python train.py --d_model=256 --n_head=4 --activation="tanh_gelu" --weight_decay=0.088 --grad_clip=2.0 --doc_mask=false
Each number is 128 + 24 x the weight over its row's rms, rounded and kept within 0 to 255. Layers, rows and columns count from 0. Numbers have three digits each. The size before them is the row's rms in percent of the matrix's.

# v: layer 8 attention value, 256x256, rms 0.0489, rows 120-127, columns 128-255
# o: layer 8 attention output (transposed), 256x256, rms 0.0483, rows 120-127, columns 128-255
# q: layer 8 attention query, 256x256, rms 0.0613, rows 128-172, columns 128-255
# k: layer 8 attention key, 256x256, rms 0.06, rows 128-171, columns 128-255
v120 100:141133132176170115116098092152142096121149104149114124081126112114123137137127123131109146169130137154108093174128143107125159108138132110162135166148140136048132129115085125143169187102103137172134105160163098131134105123129109137140142140165105125108166123132082122124061098135149107119129115109126097132116157071143111116145138140147137147129140121131142157105124132136141124133145
o120 102:099124139122066139143154144122115181148098122066144136160123155153133115130141071136171102113142108172124141120118164165123084126107077113113163107135159139135130123160155099110137108120136164148097162132099129141146095089132149087123129115107126094140122148107124166148142176114132140144133100160114140154149142145134133114156155119123133127148128148119111115156125141118130130137133
v121 095:159134148151150127113131068158104120121120146183121118148199160137123115102172160108138129121157130136091145113092097124112154115108120108100067170114093076115136131135157134147111135114137109139125151134141138101173175147102088128107166111105107185093139106135133128131189174089108155162129136110151100112104152135110157141129104153132128115139115092176150160160150075095101156139134
o121 096:094120122092133137166125152088156105119141131095133134097104099124084125107143111170116129128146147128162135163136181095165094147131088133156155110121156126141126142105145123142157142118110127119112109149130108138085094150175168139149103157151085127115138110130106135112103094155156102048106112138138173125142106130134151104145162104124111156127122100078118099147076164146149085130098
v122 100:095101109099151166180113074152130111121124120107076103161149142109146127144125138114147083164115135098152146120109090174129143136118113151120119094093169103140121128099140097140119132140144137128133101158118118099138111096151081106117145090138115158132090104149148136081123137134090133138112100145127112132141103155136161131147115138112156194153134140105124132161106129141084109135090
o122 097:139206115116130122125147131127137110109133138154165109117120125115090164081110144106112159111146122096124132129126131081146151103135097156112134137152108100147134151117125105140100100154104110137137124152132138126143169182105171105133121158137114121147159146140121099157116091139150135220137188094128157102118150123158125156067109124120067098133128123157137120138144083188139108147141
v123 097:125105086118132122139139129141128116128156120142114134105110097118128139145090097146109135128138182128174099073141096077154174154079147143136167136136123145105122126126102129159120107085114098134119083093147116124139128148149130118113115116124142139105109142139136125149110153161129113125166120146120108107091151163153107169123145160065126107118133091142154100160129154117172090104124
o123 092:105155115145153144082129123118133120113083118143125131136135177167145137141142123111156125118125124133109139124152187200134085091134029120105118133140141100157125114150116110122147142140127150105112154111137123162089147130085111136147112126105143129158142126104144100142139115111167158115127152117118155148133124127124118098109118126219124158152106136144112131129137108112119148131145
v124 092:153106135116145089150150094103116158118117122136157092197131131126143105144160129113143134162162166139112138134131088098146152133149132100147132125157161141096112130122137154086088106145128162126092109159127106123145105087142141146087133167145141140118100083164090110143151100145153156145125157114132105126146165122134116135194127164101158170133115164085123162117110110179137122128115
o124 088:102145155127134166145114131116138122133109136088119168108135110142137150120106120115113124108091098134092120151143176122140125119118000189114132155079122155166135129154107157137167139109117099161135188149107159139139140126128138146114127143145107118143165171123134068132126128117093128035102108137124140139148138111140167105123132099125115089089154113145130110111147178119147152105126
v125 092:133123086128149131132112120148101129109141158142132137176136126118191156155126125096152119157081094164129121197144140166154114106131127120125149153131105106090087117112095104156119104103099127122159117133097099147145128137075151151131137100126178112122138142093112127130110113096148070123149152131155135119148141101138097141143127111110111093169123043136151161096135167135148157138101
o125 100:121133144083087117091147147148124146163119087087127135103102175149108120126127135151095127140169153146126130119117134079084120115156090105125152115113155111137143119127134104133136150120102132175100129084160116091126125100134171100123121129113180123151083143108138152139117165113096138136082132159105116142153122208094168125091136124098165143132111187102163137164135118082135121101131
v126 095:165161129143093103114103149120098085105149109084124118147154133125133131129114125110149165085139162147076138142097125154121118119159133123139109183152117140107111130114125140119095072120105145143109099133166106081142087097145153148167113135127162114104130134117102172125134123102150143105148102151138127113185152133103173127107154121138122129118128109166148151139112085147120150107091
o126 104:174106156137126125134111129119157180158086144166143142102084102118138126139149120145109107150123110140117142134150148125092144170103062127127139136136113137151144136114096153112126152139108135114157133111118108145118146168120143110106153126128124126126158131125151118137142147114140119255110102119095131130074105120109132132158126138131143108140123114097106123102153159118120099131153
v127 102:132133124157118105123161124120136107145131166103125113127125129112149115099126119157146140078111167124128088164173141141136157146144152140124110109105098135085181152097140149128129137137105179138153153183142096083120136141126119123148186155110157085156130137107160161131163119087121130121139121108140156145145142156118164122105133149108161143116112098138134136153124142129161101158119
o127 095:128107110124137116142089170138115151109152120131152154126104114116121121168095134113130133146139137114149154104131127105108127122105018138122126148115174169154113109153082150129113104133195095124124119113103174153120148098160104184137098112122096150112147113135153105115138105164162115120105148153137121113109112080118131117165142098107157146146144139148107108095119106119099121138129
q128 095:093131126167127098145115140116141153156147161112097163121121093104116123116086140111091142131167137114126119141139139138097126114117121168096122090144135134117177145151139106157106139199132123110145152076092128151162109157155140085099150141130084154156103138133129139146123115104118142151126107115083124099136169121082136181124117118122186137142187105140114124154126124115138104138192
k128 095:131105123168094095153113138155102137141099111147063163109108116151156110131122131132140139127163109132092133111126136112146157173129113166119105092104109106142152160125132141186141129128129142161102163103092141102132097134115104063160137117143088122140113118165147127145155167098133160099132094155128098128087144138102117172132154147148141136149106117132125092127103063164131102130117
q129 101:131117119140144150107129150138112129151146156138108139122141169112122115122098084135139127095151115151096159133176136176126130147098109125110163140097104127121105120127089121141136127102127139118109152156097147153093141156140096147096109100146150169125093139156162141110120170097139106116148114126101109179156158123117106132084176152133089128147112108110136063106128144122137122105089
k129 104:108064134148155140121114145178103108122144167114109123091133156134140119109172088140132161144111090134143123154167124138154117129092152133103149173155056149138113121114123140155126117098112114126094165121127146143105170159147076177117136144151155174153131101118166127125110132071103150106161116132106134137145096115098099113147126137168105138120113098091147127130163126157155144116092
q130 112:156147106123089146122111149093117124107138116124127138105090124123169118092121165120149129130115163081128177126165172096167195155174106115127111145130132167149116134157153163144097132147112118068144092121173122116103090144105133125137135150113072197103105160156170123117136118147119110169115094139140142107130102151091141155163113100122134115111138138120101105102098122115123097135181
k130 110:136148129138144115150147115103113135102142151142115149150128154152170123100167092123114110102109089138136174120130121163111170150133128145146080143086121082156151143147116133131118127109129092131152121155123145151108093174116111100101165095110112160129089108130202125106148123117089113126131090142073114134157156130125123184109102142145160123131149132125109120146139148168110118129117
q131 086:147178096152116150106165159137158146085147124132113142068108124086112134146120149170126141089156134117123149133136128132147131114136159117164135128110154096137097145124158140093156142111110162109131114126126157096104133124126179102142113143155107171076095141151124129127138156107125135128135121171159124147154131155132108111140118140107123129141100137099205093151155098106144131142171
k131 092:163133120152146122104110111098130159091143123148080120111172144135159149160123108140177092091103125087125129105155112176134133098132102158179096157106140123138120144132130088122135117047118160109117101094098137149080165125109068129144161114149158139133094120124122102132110151139115153105145115169112076135147124168151127139146109176129134103138073122116149113102133109148131134135156
q132 099:130085155143158115125110080137094122136113104106117087114170150192195135116150098145112108120084152149155145149119133142132152166130139144108132132108126161149113152107112142134125083121141071121102083123139118150104130093135089145154156138104127116147117108128127119144164156089150102130121124102130167135124142122129097118125093142134130137105140120164115140126143081168151145090102
k132 102:102124123124137171117130146130107138172109150095179167096142157148130122125164097160089134123085155117161104143139129184102151171107121145138111124136115138126185097100114084158128108154110061150123116119137116151101113099159095182139129169108141106106088124101169130135123141117139126151151152119134165131126095134128138149122169132146147159038181136145116127143137140122138155148117
q133 087:147155124098118116113091125135118106142131102138132108116150147109116137117087098143149108132141135120166119107172127128146142121141088137164134178138173068128138136125165146128137116126092129159120126128118130132125167107142133094151097156175168116096108141129098114131103107110163113113121124129128151136098133140132109098121147100144104085155130134071157129157136117097109141159160
k133 086:146129150131096097125139111127135102083116113145069132152153105107120118102101125098170141092146101138143158130116164128137157119108124086109105170122143121134105128098144133093139115097143155166144154121071141157134158119122135141150121084135135111128155125140106128125110133150144115057099107165152149125137114153142099119125099158153092142200090127114119102100084123139101134106137
q134 098:109183117149129081147141111095122132155126118103115145116126160091130121135114166150138089139121100160129125130106155169191091133129147132143132144117141103131121128144098109109152115105127164120147147160137133100148097123111114110149156099163121088133125134113085150120101133100154086153122143145133107094123160135104133114092127117118126096116075162147171089140163112075148132137143
k134 098:129133133143116101151128115148117093101093165161062149105139105139122155132138170084162129105141114142148091158077131156159112144143132143126107104130148099136075115110110107096105150072111150115159176150117106085137128150138113142131107097118161110121137102126143120167091154137107181108117143102169088106167162132138117132169106128135123105153121137139148121129090122119115136112114
q135 101:104089177122180106106061149172139121138149142109131087130089142132156141127155117132126142131080133097124149116124133125068123162117127107055099087100119156140129088111163139140101163189149090134136133072171173142135133147148141104121135129087100124136099131157116098119099094114111119135136121099126126125127101151100146164152147173095151122111123151153096140120154109131131085077101
k135 098:107142094145181143163125120095109123151124161140136150150066150134129133127102121144109138163082120144097156110122128132074151153132112117105149130118153131184129129107109134100104127211151095125119147146122182132153138181150153115140141126104108133095115128138111161123101146111103067181138136166129132116090109131112138156103168139087119104104136103139097150124130098106137133140128
q136 093:101166092082076130082164133105177143128130129134156119135153164155096146158163117130133136155123072134142135120123163158146140128132126142171115102112116115132100120157156129124133125129130166108107085138111131143078142101150165122154134119128160099128115134152115158158216147146113147125125145143153122109095120182166122113145132118118138151132135147103104142127131128132079141148145
k136 091:128127098098083095105128140158100109091090150143135138165160110115152137125167152155171116103144146093143137159130126152134130135128142122116117096126138154104111127142149120107113093135102147143108105104144131108116130052154146138135146111113144119178090120131139084157153092151147129096109137153120088113181124170135118129135106099125157165168123129123124120110123146093156145117117
q137 116:147127110101110098131188156095113067154094092126111107075123146129127125135129144115136139144115144118151122118111121092153113151176119119136116120095138149136110161130145136085150128103111123099174091149136136124116123155073140126133092103118109138121119122133127103130140103132146146144102137153135153099162146147162165128127128080086106095125098166088114140139096132111152149172149
k137 105:142154140123102119157161104123112094105112118110115123117141113124152128148164125106154127125100154115121129124076129086130138118112110144114104123077150076128112148121143182128151159102135172115150114122127138148131078130064155098069155080103132156144122145118141094117084101140078123069128099103116123126177172111101139139132151110102143135130110141114104137160115148131103123122102
q138 105:136141088143111136119140108131140108174112128140105115116125155113121092166144142123180144162142119098117117143143140124091084102106086115138180161154129134081106132142166086157131135131116160120129178091089095127108141129107131163144090098152143118111135121104156112128134115109142144145156100091121140143115126118106149112147153088139149151153105094110146128110107139113151106140082
k138 106:154126122145112080145131110126141113092085112127112139116154108138126129165133132108170138117178077145116146144118150135137098132110130133144128164107101150075071109114128129124146158091126130153154176115104131143131147092109181148089115125132122108160114117109128099137170106093111128117128107147143115117131133087077097100129150122153101137164114124110155123143097129124143131127106
q139 097:131144147140110166156102133139149120132126107134151111149119101140127146054115122182116093106117140102139124155124145103134160159178127167139126156120147074135109175136102166140114110096134105120117085141162121124144131144144147146142131141115117143121141094169113107123118102144128098132108109109144124122129153139114114117106077113098099133131145125114131136150109130138142148114142
k139 097:112162129108106141172094126144127132139148125127144142108105114113127136114141120145083120098067147120181132114137116126058159149151115126139105103139129117157163118150131135113127139148106070122082120130136093155114100162193096102128095163143154135110140139142127147083096138113118099122098088102124178128103134150130141143150117137123124126123179114126062133110133119110130152125138
q140 099:127146084129095135117135082107143121184129131126108162153158132108165107127132097127158181139143153115142102146104141117144110092135147132185165122164119113106131141133185169189132136086137124144143133131163110133109117084137126137125105138138085136083151129111078149143110156176132142125142167153117121107148141162126130114135119159134089135157116135116130107133134148143081120137112
k140 106:126147088127110118100143116121167125120169107160117136165144095107170117165140094119145159122188109117132145089149141070085100119079120119158085105125105127130115150119174148149165128082125120163134128131148127163129146154165115117116124118128128100121136138082107122095138127134159166146148114162143147110140120119107105129146130129119149133137132103152113129076105143150089105138149
q141 094:136124147152156112094160127176139098128129148130110119123174127170146120120150153117109095189094110154104107141113109133127135129109159127142126187090061143087138115115137120155164102123170120121125146149136145147123133147119128170130080096097149131141140087108170161145152130113140150132134119131073102117163151101094118128117154148153099094120126148111176126110153117148131153118135
k141 096:145119167143176169122152114133137098134153128116152138153162178168128080153125158135097117159128174099120107128118093103127082114101143132141164163107098132106160090133131140140124133122145150078119120109159155125145117127140120159110150156126129152102077112129107133146121111106139143140162168085140161122124112136089131134158176108131089095079152128089177179106161139131150119166150
q142 111:117121127080146159113147147115114073165148122104150135166095149105130172080118138137165143159095149151138141103116126132102178093129094126099119110119074144093101140149149159095099109143143099087152166134103129119118126108113145128112123165099136176087129112153156095101149129132137149131145133134126178136116104148140166117095155154106096154107118141122101139154118165118109139111131
k142 100:123093147132154099129182148101131082092089146163115119167081099120129180112171124125132180121083154135075137121101150123109162079097134125084142084119104114133084104126145194130097140153140111133119160161128132150130123152152144101080119124096155129128165066109156116125142123154102152098152155103105130117105145136154122126150113129117123127125138169090089133130118141129128118102109
q143 099:162095141146148110118105107093113128117143122125120088173110078144149132139141103087114133130138175139124148133141117123136117146169140131118081130166190145154096125156121149119131151133132127159136147126151118122173147111137124114130089113126133104101147113098087134135118134107137110115132151144113132096120111124123102126161091099166128107183158108147084145152132108126157135136092
k143 094:147138173091109168121156148104164171170174145055129119104114139114105148118100091131112120117104111109132134091143135134111087135116093102098111151119182171128128147142093099156117146119181156144123088110113078170114112133130135102152091120149110116097161165136093134144108173140184068169178161143132167153121124124118114106082123138119129116132139090135107149085148106116145146143148
q144 097:090104136138152130101102107102177153134134129116151181157130116106099156121128112108148132137122114107129128152116131099077095113090139097105129118152155152101149118120166130128129122121158152128126132084158106173135111132134126137114167164110103106142113096126145105188109146140139110120107120094094111061112120110130140128089137146099175126107126120134102161117142123116123135104132
k144 097:146136127138150138152124126089154168120114108157120138143127140117109155120083130108103150142120113141111128181110147099107106146148155150144136111159177158120118105098161151130134124187155123136127130118127110100143110105118154128161157156115151145118135147131109171150140130122144123149114167141170091071138121129119120095121141125126096083143132138130099138115134117150166115115088
q145 090:141108151101121102114121137131102160126125122111130102147090098156150132129143107114142100129078166135085178099133120092074131167141161142104134154115122155119142102131154124156123138126166105112138156097123133122142119137162126155119135155091138132140068112123175138168080123107099123133109107156099109058121145097118120105141125156120164119112174114139110123110149115094177146137133
k145 092:124101125087143126129132116135081168144134151141150140139114170124137094117129127138100099140121161125129117143097094087085102161168140134110116170109109103121171093147134098142098168146144132152106102144101120110140132142134140147145169161121107122087116129136135173147120137117132094142119174132119136109067140103121118098095181188114124110098141133094155110136162116111156140172152
q146 101:095073111138126087124136128121092139120160146124113125163160146135173107125114108136098137080141129133100119164086132193156171088136120146144108115126120131166143174111082137104098117135145080136124105182128137157145111138116127155119144109135123140140121110114172120138145141098121133117137114135044132119116165084143108143153142137142134179113107130115140151121123147144119091119115
k146 103:111093089109099144147132167130102154147153106067158135086154150119171155140166105144129106139101131127107110128131144161165157136101143113112135120100087159150155160151091089139139133146095115136107130107169115132106127108141096136089129117114161153114108120121122094090138184113147132133140141086083112151181101101127140114161118113129150143119171104114160111162140118130150096105077
q147 095:097145108159140085137131122102116142103178153108118152138134102134148127120126184126154111094105129100085154100128138154115156148175082114144117135177141111171121105132110086111126116133106113134125151123138156079097085120095123101115150125159133165102107128164153137135104180119142107130128099122118112111126141145117127133102127171146145159148140141141118112140120109119107151146172
k147 096:130123168128099080159129156111111138091107103126077100162149122132149143130145144138171117087143119129106135138144163131127135154148102114116112166150110100125144123139115101124107100119110129125127152126153114088132114158164092129077121104151165120147126095145167152156120126104103152118166112169083095138109123149098110134155103153176124144158102127115162082120109093138101159120117
q148 093:115137095138159110124156097126136081129177113091140101142107126170139192129154130127129127140095133138097138167167109115134092154099115087169123143144113187146112097112148097081095095112124117108145106137141175149076129139082153152155145141122155151118123132110126138131120112109126090135156085127138124109180122124175133117084134121114134107099114215109120126147106162146136115106095
k148 095:158100128149136162155216139111138079094148135120148110128110130173095126089154146151105118110091124132075116104123166091141144141114143092115140129123152142110140112142129127073141123174143113102137140148132128130111136172111152104128162150149162162140156115091123098120145080085095123182126118148124150164163133133134126110095139154101132113087081139150131159181121132109127130106121
q149 100:153142138117089142116108124076093111119084099091137116103130126120113081137075122148121127133135112108113100152157147102164090154143149108153152125102142110189156127153134163136118159139128192141127098078110103124132116167118119100138125154100081097141148161125122128096104140146110109143083138165128163122127148126110144119105097106078148115123133130105126133094116108069147130194155
k149 105:145142142133122126143135111124109139124147147090091132098172146111170098146094095126162150140141132120149112130122142131103146138154104125146116163110104152151156160153127165162140135083170169139113117159097072164137102160145093105184138138121121158118160157145160163116070160156102088125104112118129167123132143128105148133097103130106109115171128128151106147079134153112114125130135
q150 101:101135114105146142132154138108089085133119133142119118080160171123116137147107130159133116134126117127147113174142107130165138095167114130155132141122116092147079138117113087116105086093097133100139099140092143120099106155100185106147088130128137180087168161161070153146141122124162108151152135109154147185157123165173138151135175092118103127124113118130153101154117130095107137141101
k150 099:145106095132126122126166141117116067111136129168103115098143095142157127145168107119171108071097100135142134139129118132167162125096119158157085098121125128139091159103139136115122114088081130108147115145135160130100133151123136128093103108125127129173151131138100111146107103128077165111144086125124117157137147157158147136128112117160106148143124148179143116131112135132063130091150
q151 097:099107127143081123091140091172159119108087118140131114103121131145112125097155161077104145147131144128122130107134108143113137169151137109136136098104169125129132096138126133118129144145157096138161165107117127129159158134156113119088169119140140077120088130138105133139118138108141162137104141156117150092128156112098124133129146137099139130105149150136146147146166126101138123120160
k151 098:106111158105174154168136138179153148121129134124124119127169183124119086152084151121103137167104148111121118120126121102095146145128147132129106099123123150121137095115108135137092132133181119123119112104136129182159143127145115112135158161098131133115138153133129157176097137133163093105130144087122155123113114128135137167115183139127149085095134135112121150125166116117129172165152
q152 100:157125127154117184111136135150138141153100128171166132149152126126145107157145089097143119158149134159130175117134106131109113111124142137098144089147101111104121123133168162171140135099109127135098169139103114131119169081170111151127079127092174144116129115138112140103131102103151077115114118120140138103102101123144107127149133144182099123169124100140137132090143112125125153102073
k152 104:129086144106121157122146126138159129169134153123155137144151161143090089115090146120113140084161103136135128134132090102126075118112159099073134149166096147084128108136157145146129134097112130140131096138126122125132142144137147147135168149083100147155141104140127168189133147138142126111133151087115157142090127106137112111147116130134100170128121110151111151085172134133130151150127
q153 091:115122119130122140123142147138154132111110137109100114154153140142128141164121115146138187142123113134118141127158126137160103109140125101174121142135102151164125171151149167124111112090092080091099164133182120129117098105151087111142124126148139169113154128135075181112111151151123093136100158156176160145150136165188113121095146103139110133142152147094099110112128127126106131105151
k153 097:122115138166158188095158128160184113091126162135106105153154099144134162086115149125160151137156122127150156111129135143108108128127119089142103128124140157136124145139107132158167132138139110115105140127150154154090158123147118091152139106132104122140129125122075102117115175171149156161152130170155133109181138162127091126146141116159138175128130130139106137099101151130097103116166
q154 101:192090155129147156088120121094138146143160148132108137148099103162163141114158097116105133139109143099103125114141128104089174118131158142131122087142090159128128115112118155076088162162139182145118155112101108152101137089152135152117134130093141140121131094103158120108160101134135110156168153088112099138106105156186138099109081178158131145109171144159095112115156149139149143108108
k154 098:129116120145159180105114139138130141151159121117163139155108129104080107139129098136127095191134138116142098114125135110078129116114130101122148166150157154126161110140113133111148134168157130108104114129159104128114129124152134132197111175111133127112091141125150090138134157108164114179190176117128146147099082154135158123092118134109174144122159112113148128131128122083177148146154
q155 105:163133106164117116146138187107166124113094158158117127172158135112121130076128124121136125100162137128123118166119201115129153117153063142133124101131113131119109159125096154124128093103088067131136104101149151146112127108122155103122116120135147131135135145164145129144118099131153143108107071140076133106134131112127151171171153108131169174135114098108135096084055127148131143125129
k155 098:121094126145078111132168172104148118118100099104086082133162093109159163109165160136129128120088084122162184095144127133152127124120140157133112086133101110109106155116151148115158133127093127137129157127142088129132119135120139123068142103138120131157154093172135117117137145114068156076105087122108115121160124139132132138155104096171139167153138121131122084169123089101155090116145
q156 108:114164189115107149110102102077159115092114120146129143135069095083122139142145122117099103149112140112132129106130127107119136112120174122101105117136110105108125137121132178129142177168140145163093175111140105106181160122148127089124093140130146132112108092135126114092115115151099119128126140122136098093133136141103139126113099162134110103147149123157123159104177121148155188165138
k156 111:126178149088156149161113075108144144138153162126145111177095131129103113133097115136124125127134139109123082135102097076115108097148158132129131159171152082126149117146118167117128162130124144140114128128115130083175138154158158098147118169112133150106124146141128158151116159119132116093139176142162102098105135132133147119106097153132108112106132150132090149099152134113116162155153
q157 098:140174145125107109101133144074108175130132131089144099123128134101148138154120104188152137091158084137126108164146160169180173091142108114163141136134093093160142142147148166106163142155112164148113106124128109098090105115114130143162105094107114130122119152134156114098126172143112122149118095130089140131115153137142132106118153135162121158147095113094109141101127123115105179150124
k157 095:116114100119112077146135155105160145104127115097102162135172111143136194128175124152174133100142089133117146119161161114159164148155157128165152140118086103184094156135128127113129131087127159124145122127107078110146084126169119121110133085125149147174115093096129135111129117167089143101143110157124084122151133157149106118113113162133155148136130115133122140170134142094107139139112
q158 097:132096113174086152110131077150099177149146147140115171117135136143129135148106136129107121107136137127117135157108153133089129138127149115128140137138104151076152112125127108187126155119140154171090137131112126137133125101112096140130171148137114086156131134138169139157154151110115105111148139077104134094090145133110088087146132152148177133173180108111132150109118122148123099131108
k158 094:107117115143095156113145117147132163134147130114162152130133164130119081174099097135096095130153128115108146170158147105070113169114098102132113175156112152082119080136128112142117105120128129138106154108130119122157157118147101182186111170119128094131084133116135170129142137098176115156127160108117125145115085126084114112119110107131126111083149115111150141103135129113162129148098
q159 112:089114128137138155153130166140182101122117100153131128106145153149096132102124126089075156115120107136120068112097118131111174115168140151116113085156146099110131131142122154122138098159086114114151125153169137144113150120082174103103172067103120107165099147177143073120137114127125133134113118119120143098109123084128142185162132115161110160115120159113175102132130106123130156099139
k159 109:131147132174137134161099152137158099126112103162098142130172121128121135126128147096109134181123125119116149124147127162151144116147152127140150085152154101109166134116126112106153116192080139104163132085166155173118111095062129109114148050127150104170142157118091119145123115156117121132129165079161136109097127119132116169126121160156141132111087127093182114170133130120119106118131
q160 101:121100091123115128147144130149107137140141107124088130117104127154144094128171138124127160125109139141108128154138105149126134125116136127121106136172098137124155129127120161088114138177085139149127147158101130133090129113125145153133200124152113129125160119109141152132179110113143133165175141117129151120098123117126109123113164141116186181165155115091102122152111124120092111142133
k160 097:115101121120124139157091117134129089122167098069109134114165094179127075126151069088147126135117123112120118139152143181108154122128102076076154166115133153091158150136079111134132096157166101152113118115137127104127135107133094114156107141117102107108110140139164088158137140116160114161140151173122149141138092127105119124136110150115147113165124091105143136148131153126112118110155
q161 108:119148098126134144102147146145154103139115080123109130120149133144131143164124132126100110103096155111157130148134115133174152103157123111128156110110146096164146160143143131147148123149122103109090121120152104161113130153094147106099139106129099120116169158139093122150113123149154080093115162103124187145119150110179112121124139107112129163099080107121158125154149117143128066117081
k161 105:109133097126101166128124133129148123146162172132143126116183120125166179148109083150114180114117080111189130116127137187136157150098117092142123125132114152127144120134172093186132139128081101118098134144076109168114151127084115140136111121087121139145143186146085107107116132110141076148110102096149169149113107131149118138121122098112122143110099122118091122156110128142085118114104
q162 116:101141110128170149134133106178146128123158123118122095143111122142162090141110093135123097090109115114156126146138135129166122085107111134149143133142111127135087117130149075167131128100110157146097093127108159144116128100147121139099130144146096114124141144128128146116145129109140114136171139109165150157082120126139132117128142163135151106137127132156156101156184149115110085104109
k162 112:129154130134118155098097139157133139149135133133189113114126142154138138147109105140076124073105118122138155092162161165139155160100103113152126100122135174156117102116104114123136127105108112139111141114118124140084164136133112167140109142119174086153138132123112153128115108116208113215125135117127165146093096131155095118091100107152149134133129111151139104130094099128101125123118
q163 102:128150130082113115104166111173130097146088111089128149110160116123136111124132185186106124117090141121149105150154122121129106128154078106140115131074092091104114144145147171085086121098107138087126134126160124096111109143083117133123147152134150154093131122118108117155078131147125117132130143172165134153161141139175163148107097138101116151136120105100103162149110129140097123148150
k163 096:136126157164156128141191121114107082086107089155094138145155077142144144124192117165152128114117144129145108128125124144115139122134118153169101120130095084128108142136135154124130125105116118114153107146135095122128164122141125091115134103109118151106115108151148099140130113172079124080104100142127132103140166140177144147159108122133095129160137160122114168170104129124114130095123
q164 090:095152123135126143136142131089139122150106170097116140090175158141074128158115112122098091093133132157162074111124102153159145124143102158132144110174167138175106156168158107139128130137070139113128092114135117138106091163127194104130140133162148135132174146156136108156125195140146123137152126134144146161148166127169116121099143118129128109083101108119114088130121151096128121152135
k164 090:158124091136099070133126109139157130073110135174092119114137084112177204133124142137162116103147128147149143159122167128163154137129132150145125060132114103193095149135130106167140097113105124100121122155090114134126124147114141107107122110120128141171138121136135092112109148121076149111103112136141110141161110148133092119187112156154129156110114126133163112121088129132098124092129
q165 091:132136122142136120139103142125130136094115169134135103114160100114138143135125146154077060104107099168116124146102162130134164096121176173076114084114128103146167103121076137155113149126148118148104149126161131138121127140121123109080156109163135112140151136127124124143113150086115130166150154119094119127175134151124175139122120158133135146148102087101120146099190115115112160120132
k165 094:077124143130138119144090079109159135182158154097136140116170140132135147130114144175109131166110119099140087134144092148121145169145123121147131095144103127140154144149083099137111139153115151107105123153149103115145149168159129111131132168158152108124131169148128118152090177144138071151152160124138163120099102148159159129116112160134103110126139112097100141076150135108138153112154
q166 097:135095118170128154145092124097126138088113163160120162081149164119100102127085138092102116149146162147097112121162085136169141145135147147144150069097153077130161113109116135153131163148117149128094142125084124132126143131160123092124149084172102086145132155108174136086145154122137116118126112075140141136139097135102133136147125111164113183137110121157134141090133113105132129091143
k166 101:100086106124116144178057155141137130156139137136119144126196132135145091176114127134119143155140128125138135164156102144127134153128148142137110089146125130107094106123126138154115138185135126106145107100094133157167113120109150139139119094142142131155107138149166137127120135102150114118154098116150136156104084121161164147118135105145105169129131097127142142107108115135115126113122
q167 101:158102127095118131150122155094113118120141120115129102158117157128125126135146102168172122136116110140131135086126158168157132108169120132124131190156141166139121175142106141118119144091142173109123124123104128100116143145140142130137080087140135139128143106114146111111152132136099138146154130148115139172116141110118144131171121097150134111134101137145144107153125176149156129123073
k167 102:127095149088100089128128132126120152139129120083118127095092122081145187107159138115161124107136152117154167121135139161148109096150127087145156153125170158105128141160133090125104133103138183117128168156119144115096114130137144119081116108135138140162153138103100083103134129121130109131130120108108130142121162132135151111138127131136133127164125092172113081128125159125116162133097
q168 108:166111115137112131101134132106079140106107127133120125127110152126162112156115081112137117105107140164109101149179150118137140140089124154105107140143081138183127149167111152110120106160154107112120111196128103121129145129130151119117098139093144128108131095111147147148161166148115106137134097177108148129135132143140144125168147137162164133128130129152098121139108128139133190160103
k168 110:140109117112118133134141141120107130169142093096147107123174113169120110138163125157144114123128157118127108117138141109144157107158135106086127120098096124162149168149107148114156134132157130141121120175163124126129117131138168133122102126099142141112131097078138149116132149144085135099120150134091132144147143169114150089113108154121149150163153124126107116155167160123120157145128
q169 099:116169109145072148167132129137109146157114119143111125123137116112117083149121104165151137156131142094154137150113172125103111121151090103136156154080142123115082166172132098139160088120120096123106086102126140115142091086140145140147146121137150147061110121134129111136127164152143121101092088132136126197138150123147115168140137088120103111113117058067172129122081128107111110146126
k169 101:126119114164104128107164100106125121095084134139077135098101117120128152103135124149144173110123098144153181104149156113113122124133132102142104127095076086158094154138161133117139141086063126149115156153076093121097143085166105175071133126116138138147144098120119113094119122152072187068111080144157107125170141137121095147174130148143122161125118119113123128106098131122106160126132
q170 100:083156170103104175116130168124120135127075130117127134107138102118151147147125140119145143138109151148134126129122124125118083131124118115038145127095171132130180179157158113127153151175154114118113142093106141100101158136105094135103113102117075076114111113108126156137121139160103096153151142111085164131127132113099181129128122148108155140108095127151126118124099117132144111182110
k170 100:135112144145118130135121121131153103168110138105141126112168111148139188081130083162190154132135134121127132155129123150134094113128165142109116128127127155140149160147135130134126158121127185137161148146096138118168141148090106096129156144136123132087132123092114147174128101143122103117074144127132148115128135080154127118104127147115098160142128150133130129142095100146105126154086
q171 100:166116106088116153135170126131134091131114139173168152110117121148120138162124141125133124090092137129108135153125125122128098140116149099152158122148119119129119112113172139080152105091103160121110124176162114154116185087162160142154109120145157103127168121123119181144114099108088080107146117127156087119111084130203130104144155100140165134118143112098094136108131157141105144120093
k171 101:146128124114130193116122088109138114148118142112152099140149119115118106145134141138117092112146115121149104156153123146158120107144137108085134151157129136106102140151132102131186153151081150157117151131140102141150146092133136151133129158147105130151112132163102141138137068102126100157140105153102154151135151129158164091082111107118125145126084141110104143164158145106144157155143
q172 096:112151102120089137142107127131152140124147092088140085116139127123134116131130084123155156148144101121103148148153154123166125122144099135170145119176184134159109175162147113163102124077081098134130102098149104150116087163138139118140100166132111146082129161135103148164108119131138079131154127132139177178151147149152104131103144121106135108148121139136119091132091110136099103150104